Weights of a small GPT-style language model, trained from scratch on English Wikipedia.
Architecture: RMSNorm before each block, rotary positions, no biases in attention or MLP, untied embeddings, normalized queries and keys, some layers without attention, local attention windows, shifted keys, gated attention, value embeddings, hashed n-gram embeddings, a smear gate, learned residual scales, skips across layers, capped logits.
Training: a variant of Muon for these matrices, 163M tokens.
Each number is 128 + 24 x the weight over its row's rms, rounded and kept within 0 to 255. Layers, rows and columns count from 0. Numbers have three digits each. The size before them is the row's rms in percent of the matrix's.

# layer 8 MLP up, 512x128, rms 0.422, rows 425-475, columns 0-127
098:124094125124148117146097126143120113159103124125082143115183147121124074124084122133136149125152165132130080161152137175115099092154136111145117168160093144089113139100113154149101111135082133118109136117114136140089129147086144121147111087112170138145109130112069111143113118136163140126177120154132121152152094172125097103102135103132130114126120156156131094113127152104132129181115
095:146142128116141159107136118165112136105142140135134116118170111103090120129118124129138115115101129134115092112117125157125148167142095148140131158173118133116143125109094127138144143150109116122136132099083127140123149126152103126114153142120101145127170124133107129168183126108145117073198117170135132147147173080092147078139062117170079125125133147112158119139159175141091154135105
100:067124147093118119157091145109145150157123124113164124139082143112116155115105109173125128124141112117156106118136172088124072120054111071108149119117097081109133103108145126121158104083154098109145132157114128086119125141134134140142138128116144085111156130145111141114140163175150114166147157121147112104132076132122109100143112164148143151144121141104131131105123141108108132143112
090:096128100068107154120135110116136149075151114143125136112111123113087114083121115113145156076105136112146118146160169105101128107163126109145114116101129120134134152170109106139121142076097084109138117141129123109157093099106082129132160106132129116125154111093162131131104090141114099130135157129116116178149178147077107141126139084135118112121122084147105096156141129112123112162105
100:073152143127144152098107160110147112103115179126120129116107117143125157120161121102122150152117104134142147154113102140106154102105133156156082115120149168100063123124151126135156120106121137124129143128115123148187082140154102132137121137123150107127109114122125144153126123113176110134145164108091119116115117144179168077163126151157173170118148076141116131145127094139096099157152
097:127110126181107127121131086147125147138144129134104146060172126095100084120116128136136122125084086121125102132107133103132187126124125151125142100100088119161158142117103157145105119143070127072119105105097123141098094140155140129137130091138147176136143105101086170118149124128149128142141133146128137099129128103148143115145148117133139128085103145153154151091181163112125134162124
092:155113143117122091116122104124142134108093143158142026125105147124141092106106113124121119114095123152121133117145132167149145155133119130110109129139142160150138086131122142136137185161063128056118110086093099129128171149115132115112152132089136168089102128123127158156121137143105147105150112147140143158140120115128115131121140140092150158127142117108149114112156105154125126158085
103:107137171157158110115076113171162107103140151140113107134083097145112101105106153145158132153115133153110101105133139103111120147168143130164147151166151164128144106150109161191169114102136097137110142120134147106126144128129163091103107135095124141143130132136125148130097133172144105159141115072087148150125109152118124110144086152091146135096106156137151140110156153128109115157095
082:079122111143109121155179126147183122164191097133141113110088127081121132111141120129103058143128135151114098156095128134131107124115105138107121127127135156136076074162125139172116123150139111108144141092112127145139121099128133120146138124164108098131144120139134138135108136117130114145145134087138122088110122152105132134111153149147128172125104125057114123122148127147056161117131
099:113116138112077137164122164126152134162133168157111117120155135125080078102111120140073170107133117124126118132180124141056144123140122118178132128114116138143123169108162101141142121166185163138100078136147127126137144122143109173113130100129145084112144140135085160135133097145129140137150142134124134099122165099127104103149148121149122097117156133110115138136133161172127152109149
114:135105104168120089148134147127069140163124146152106139125156128114117145106092129134178110135143178128144132144120065150117126075115150100157125096166096143117140125149132160141155134128166119110089085158114165146087114151139121115135119120131130144092120077093096141117127171144141129134163125154110171112109171144156115128118109124124106153168122111124116152114148171143132095130094
101:117116108098114124114158130080119170096171123144120153148164142127126144142103118122108135134157113171096119099132108126149115127147093138137131155182121168086154084116096122084106128175128144113114081114183117140122097118139133128071143108137115124110103144151092118126157135141115108159127122113135114111121172126164147076137101134151118091182128109126153157138158164133099145112142
094:089157139103143119123137151104183099131136165122136151142160137173136156118090139128120111091151125105153153122209215143120185112123154117132122159108118115118137150106161145096145113126149141118131149138128125170146137148121149134147100129166153124142110145120086104139133163143112155157137125106152116121128133116155124085158145092136136140150130130164164142105102168124119097124120
092:155107135118129165094145115167160092122095144112085127141110147104156115129164075151141081138146151133118154120098119113147127114121126137127130122108102130125102149111155086170129132131124109129153148169118102142074113117124126102131131098115180132102091111107113110176135109135136145156125196134134119126133166107144149134132129134096145144106139077136153124073121154079126117169081
107:156143132182091197149158145149144160121137128129113094152144142128112157117143076132083159135142166159101163129114135148122129093157135140105101149099115104112137132121146085098100129124121148108109103100124118126122106129147111176111162120167127149107156113149148138118140081119150112156125150113154177133115161126107115111161103090164126168128164121106139120150109141120095078112145
099:112134132105142143124134120136098110118147116135093103128099126142118106160102162127129147114136206093112093121144145133169092136164143097102107141088124131167159115169142071111104158125138103098087105124118075064117152133092119115113107082140140127147149119137140111109103134157118151118118140173128118118134174129144132144133143082112110085094108131102075125114139131113139130127109
098:143117159107095140121154144088101105169150101121134135130189113137106133151138107142141136148141095113138097139089104122097108121102086110134108104117104138135153152124130119112163166105136105141143125129156144106148155099090130167152160124179121156097156095159136089106098118135104128111153099154104133050115113123141164144113122098092140086142110120123105135150135142138122182097116
109:103104143074130126136141139104152120111164092124091141132093134125105076103121109148114124140115107118130125082117103135123141166116110113149065120150095139145154123126143116161134124105106125099121168145160150093140149112117157164098147150160168110136125145162113103130108149135139164129110115158171110096130153072118123106128085109155128111072167137153140120174113091155130113132158
103:130117142111127129120164141102122109159126072114110162105122105158139094138106116161153091111134101140084135112148094121125130100130154103137154181116111121125134137121166106106138142116144103088128104078157096134092164163124125098094115139132175118107125110165076139132145133129098137108157121093116157142096138145081072142146112099178120099126117128106137126175139119120094158104119
096:126186142142125113144140140110146135146150133109129102126106127133137126162134084086127125183131133111161098169149171103111164108136159094129137138151150128096139142160119153137124115132125165110139135108125087121138123130080129149118154125166145147139159120069117096132151132079068133128119131139155133133096093112137128150102100117121166116147116114108089056133116098144141096137075
098:133125097088143137145111120116128129155100134122145134143103112129109118140152160132186151141151102157151124071098112113117166115140145093128101070135114083184109109146106154126130157142114133171118161121094124131144128095162091080163147151111103132100138140173085180132141117130122131169162153145108119115135163143111145138148132149103134126132115141159156118146128160129101076144110
098:121159136163137095139113140091139129127132119103098113088113130121079151129172154121083130142101146100086126141101120121135168067168122137135121131124140111109109153126126148113139113119144138145170151129147115104142147094148134146104160059146154165098129082134117147153152102133100170150133140134120133159163120130126122133071088126062169108116128142143128121093119127155138133165117
109:124126143151132123137117140121154113144144123078115129126100155105140132080146124112163172110133147108150166114069166147071089162145194132171097105127085141136107103154095167100144154106118131101150141124103139135152127145110142127116118151100169130153120120151094141157060113110110119140136125135107160124135119108133169111135121116101140147161157155137135143156105126115121177135112
091:125137149102075144203147152140120122155135157166143125165111149099164135118136122174129174126109114171107115148158109123173128143120155139108113144167113127082096112137099108116135140133113082081151109125132115114142109130121126146133078144175120108108140104072153093136152120147153176126135145123120108121092164149130140124140166113169099120104123105130161119104099120118142136137126
096:094151130137133195111121135129094069114130181109161116131146137123154136091092121111120166105125152121130119138182130112119139108145142096114076113103094141154120117144121134126113111133125134129116102085149060083177111129066111124129116132110132125177164131130146160155129070132128133112098157107106115144136118162164144141146113135153128114158101127143161113103123121130150113113131
101:112150150161123124137086084170127117129124153109143097177127124179155183126089131119146117148155130135173100116132142112129131148083128112170122123116116102131151134137125100121138126149146151090102155138106119114107108125137140129124158153170139107164132106102140178124157094105135129180157129117161131204134129099125105105145139124131148149137102170101123139114080120111134139144074
100:101123125156130083108139136121116137098113113099138145115107131154105089100078100125112145128154133124142112102167134116153091104133115116121112115113173136090160148121116125130101118144137107128091098125140114097172131132105126144100069098142173098160094132156112102172138127106124129129144116144147124183144155109153114074157163102111155099116100131140119136123093189117122092081139
105:145151135143116128149166144130135158079117114114141094080150124081104144135103093132178135115120103143116118141107099090128105129126141138091099126135092090159139144113134142134138102150133137148142100148124100065154152087110109117110117179157124173146129162151117136124134096125115150137142141084079117131152138153151178107102089139179146165174119137125136135132143140107116130163102
100:136164139156157125135110092139123100145085150110135124180142114127087172101104153162110097133117126181128164063122104145120180106091132163124182130108094165112144126112112113139120148143148166096154135099138113108140120105125077135143134170143150105099140095113103167148109112147144138138128107138140111135119144117122148139099102103133149137124156110171150127145093130147080114139147
096:061154109136142126136125102150157157169151104114131157158135105163125110102142126141113150177103127190110121158118121149116138126134117087097144114137161150153122166159133131080137168070099090144120109141120155096088153119091143145138091110159142134134143108125078123143136141152106138117105079119134097137140116142145126180110119110119135176131128125111146099122142150147125131094108
101:116165150145084131105148132076120159128163132133119096113143125092126143122103075101136120098155127128131091135148114077110134123132174125102062142087110129098144124166102127119135121125146101151098133104106094134151146165121141105111151106154151108175168122124134109092153123159133119104114110121080103168137162149121132095106087087137159154129094127124154120155120117140142120108163
097:093129098166127117149167154081107132138135140113121100112132166166117129093110102166140112129125112127111117143107109109134111152101125127087103119119095139112154125147117127185149150109073100163158123156131178133152133146104150118130128130144110114132157088122145097168116100124132094162170086121129136101153118157125107120114129117103101152162100106141170115147185090173107095137126
098:127154116146129151152135099126138120119085146103138139159130130132135107154125126128120089139158100102153096141158151136095133129140133135082078174086087089124126151129119151094125146186162154121117120138137119102119108140148108131129184130151169119176137133146073101138085129141096088160126154140167125159124107127128128128146155137095140084125128148127118142146124087071122079134118
091:116130103135091085126135111137131120138162081133125141121133140099149156096124098143075140129153095142117099164133112128143140113113106166161118094161119163134147129114121150133113150128084118138083166110125103114145097122128133123127115155119135130118106121176153142163117165160108127111159131128163114117110109141071136144182097169155120125104157111174139123078116185126140075142096
101:159125138079118153115125140140131085117150130143099149112128133157136161201158131124087155085123123136128115110124113103180157103155160170176130129117094177165106147165126134126125137167155137132099136142133120115124112100153157128145146120168140095146139132111101151102135140123170139134163106103093147104116177103133113172123136163107120111136106091103115122152134127147156125098166
092:125144133109077149099151113133107139090147107154099115118159123096148129115146103156136090148142151109140113145130112160135163145161112137164129123060150148153132124133155149062113108139136115100150133136107135142127116127093132110104122166151127098151158184134131118161098112090132149101167135118163105124119086161117145174088150167132134097142154150113196124141123109131132126116147
101:154110158141086121151109112135143148138114138106088115106123162106092116155129167127130134120117084100185096131144125137151154159108138092117172144147112121138159111129135142090124140154069133140122117154121107142152083103137164142120162127140121163174097121097149110094118114104190140125129167106111160177126146130126103143122113119178113144118154116125144155073115131143112115166113
093:116110123109138122132100114146164194178115097119108131133111095177138124143133154156126115124130128125142115124113136092096103114127132130133118136157131128137133131125140148169123155107106088101107097096110146129086147112132099105108124195148173145129166084147102123145120168137126118133110117104136108127159180137177170116170115116100086093190136126130102147136147110108140128155160
099:078113148077110135165118144154146111154146143157157159064109128135120127127134114178088141140122109122137150163124125112123138123154163092143131174109115135118138124115147121082152170140160096129108128117110127115129113151153150161143138188126135176134110108123088113142110079120138094174164079102108126107125112116116123154128126143155108140156150133082092131128141167161143130142128
006:132161146134148159143118168145156135135131112155048164086149115126111108100075148135144120127146156092166117120168140114116122128120125138100103141122121117133134155131126169074167122118125093084130113102111107125114087126106136150124121105157176114133115125135110132157134134156143112184133135136109148096146189132131088115101124128077102091110124124103135123101143082109150135126157
097:162124127159131151097178108121119134110115119120130104140140144104117104147124124154114159116106139133127129090173138090107106149148151150144135116090131127140126142143115120117139091147125110131130128138147135115100172078102143157129185094124102141125137142118110074141099162157102134187126117184161148120142108140129170190084075096117103160124100135139129107154115166158139099131130
102:111135115128119182108147135138134155151125099102149111095087110148087113117149158144124100115125147131175132133153134124126117115078136139179114148084116153097121116116118076100113144124117153126136118129103131113145161147141156133130115103144115176137129068133157157142174150144131114101193152148131153147177144166157140105133094115081099163130093121116165101146111127145137114126103
098:110104139131124106077130133124140153111151099147134135064106118135143097124131160143124103144145128074123145168134118094127152098124097074129115099093084127116155130121104127163122130155103126159094145162093137098119111146138135149135182082092187147171134125134097132136153146132131122116152157099120099112112129143131120146118112118141134096132166153113109133118091134149119057162107
101:159168149096119120156165129127141124122136126123153113107136108126136090103135093126131119155122157138113109101130147141113131128084161089126137141104157098085139159138132176123146136112138101158112101112141121172092152144127123132137132202133094110121112173131115129093112135089068143117136145106164124108153084129142129125101148128095162119148098196116132113143124170187126127117129
091:101121137133115136147112111124119136143133112085177107118156133144142098128124142134128095109153135131105149130142144146146099102120144138117155138126167133188148162112091085124135174127125104148163107116132102091100104161113091137140087123168114088131159132100108101113073132108146137123149129069147147116100167145101135124133115142112090136123149093128152120142151140066143111061097
116:112116087138144126137071155138107115164170085150144172110133113143080148111130084129095129107151128091103111146117122154094129134140150116148129151132121160154163135134130136111147173081140140153167094122095076134099133148139103125123129135132122133072107142155112133148116116118131172100141120064116165144116156078103128100146132117154114167131156110110121120118111142147092097146119
099:115104117117118134134087129108136121160134144162103151156136155106106093148115119133113180132128092101151105099144127140113094103088105148162173103192109139132139130107092121118156056127152152088122128137176128125153120128123150117150114123169151119099073112108130147152126141099129178135145111127088135116179135115151132099115105117115134127090147112131122090157126153172141108110124
101:083163119180108105160091117113148132109180136095142157105074139112108134098126141123107100129100152135147132115109091129090092137104159118102087098157138139083145113149134141117134115118148130150137111100132153156122088150112120122108143096124135119148129151158094154132124126139119123086144091166190166139141177130115110176128135149122152117104096146103110130116164157143151136152098
106:103125139129112115131128145160155122108105167184111096167121105101105135164135174143114118154155163151134062064119116134148138135106126081133111107133110125138142116115108103151155091110151151134121075140116100133096166169136094112118140113126113156096118107119144105139114091105127126122191137161135118119091123132101140097160119126131143130146132133103096071149122090133132131129164
095:113133149128119107151131118120109128173123118112118159132140128127125075127174113111126144129132090101164136092129124129125133146186139126126098122121103157180174148167150119144190158113120182099104117133087139131112128150164133117102143145109131135124104151140180137132138116138095125179118108091145141133165157155125115112100116127127141091120162109121101105128190142082152114154165
109:157110124124123107143097115137142115135132173145084120114121122120129073138088160165195120145135160138147121124115115133055104155101107107144092120155100101122152128113120073095120106154145124168148132140089136150146118122100113115149110080150141154087090115136102144120125135181143146140120131137144125083113135150128196133165122130102138126160131101119145111117097156137125110124132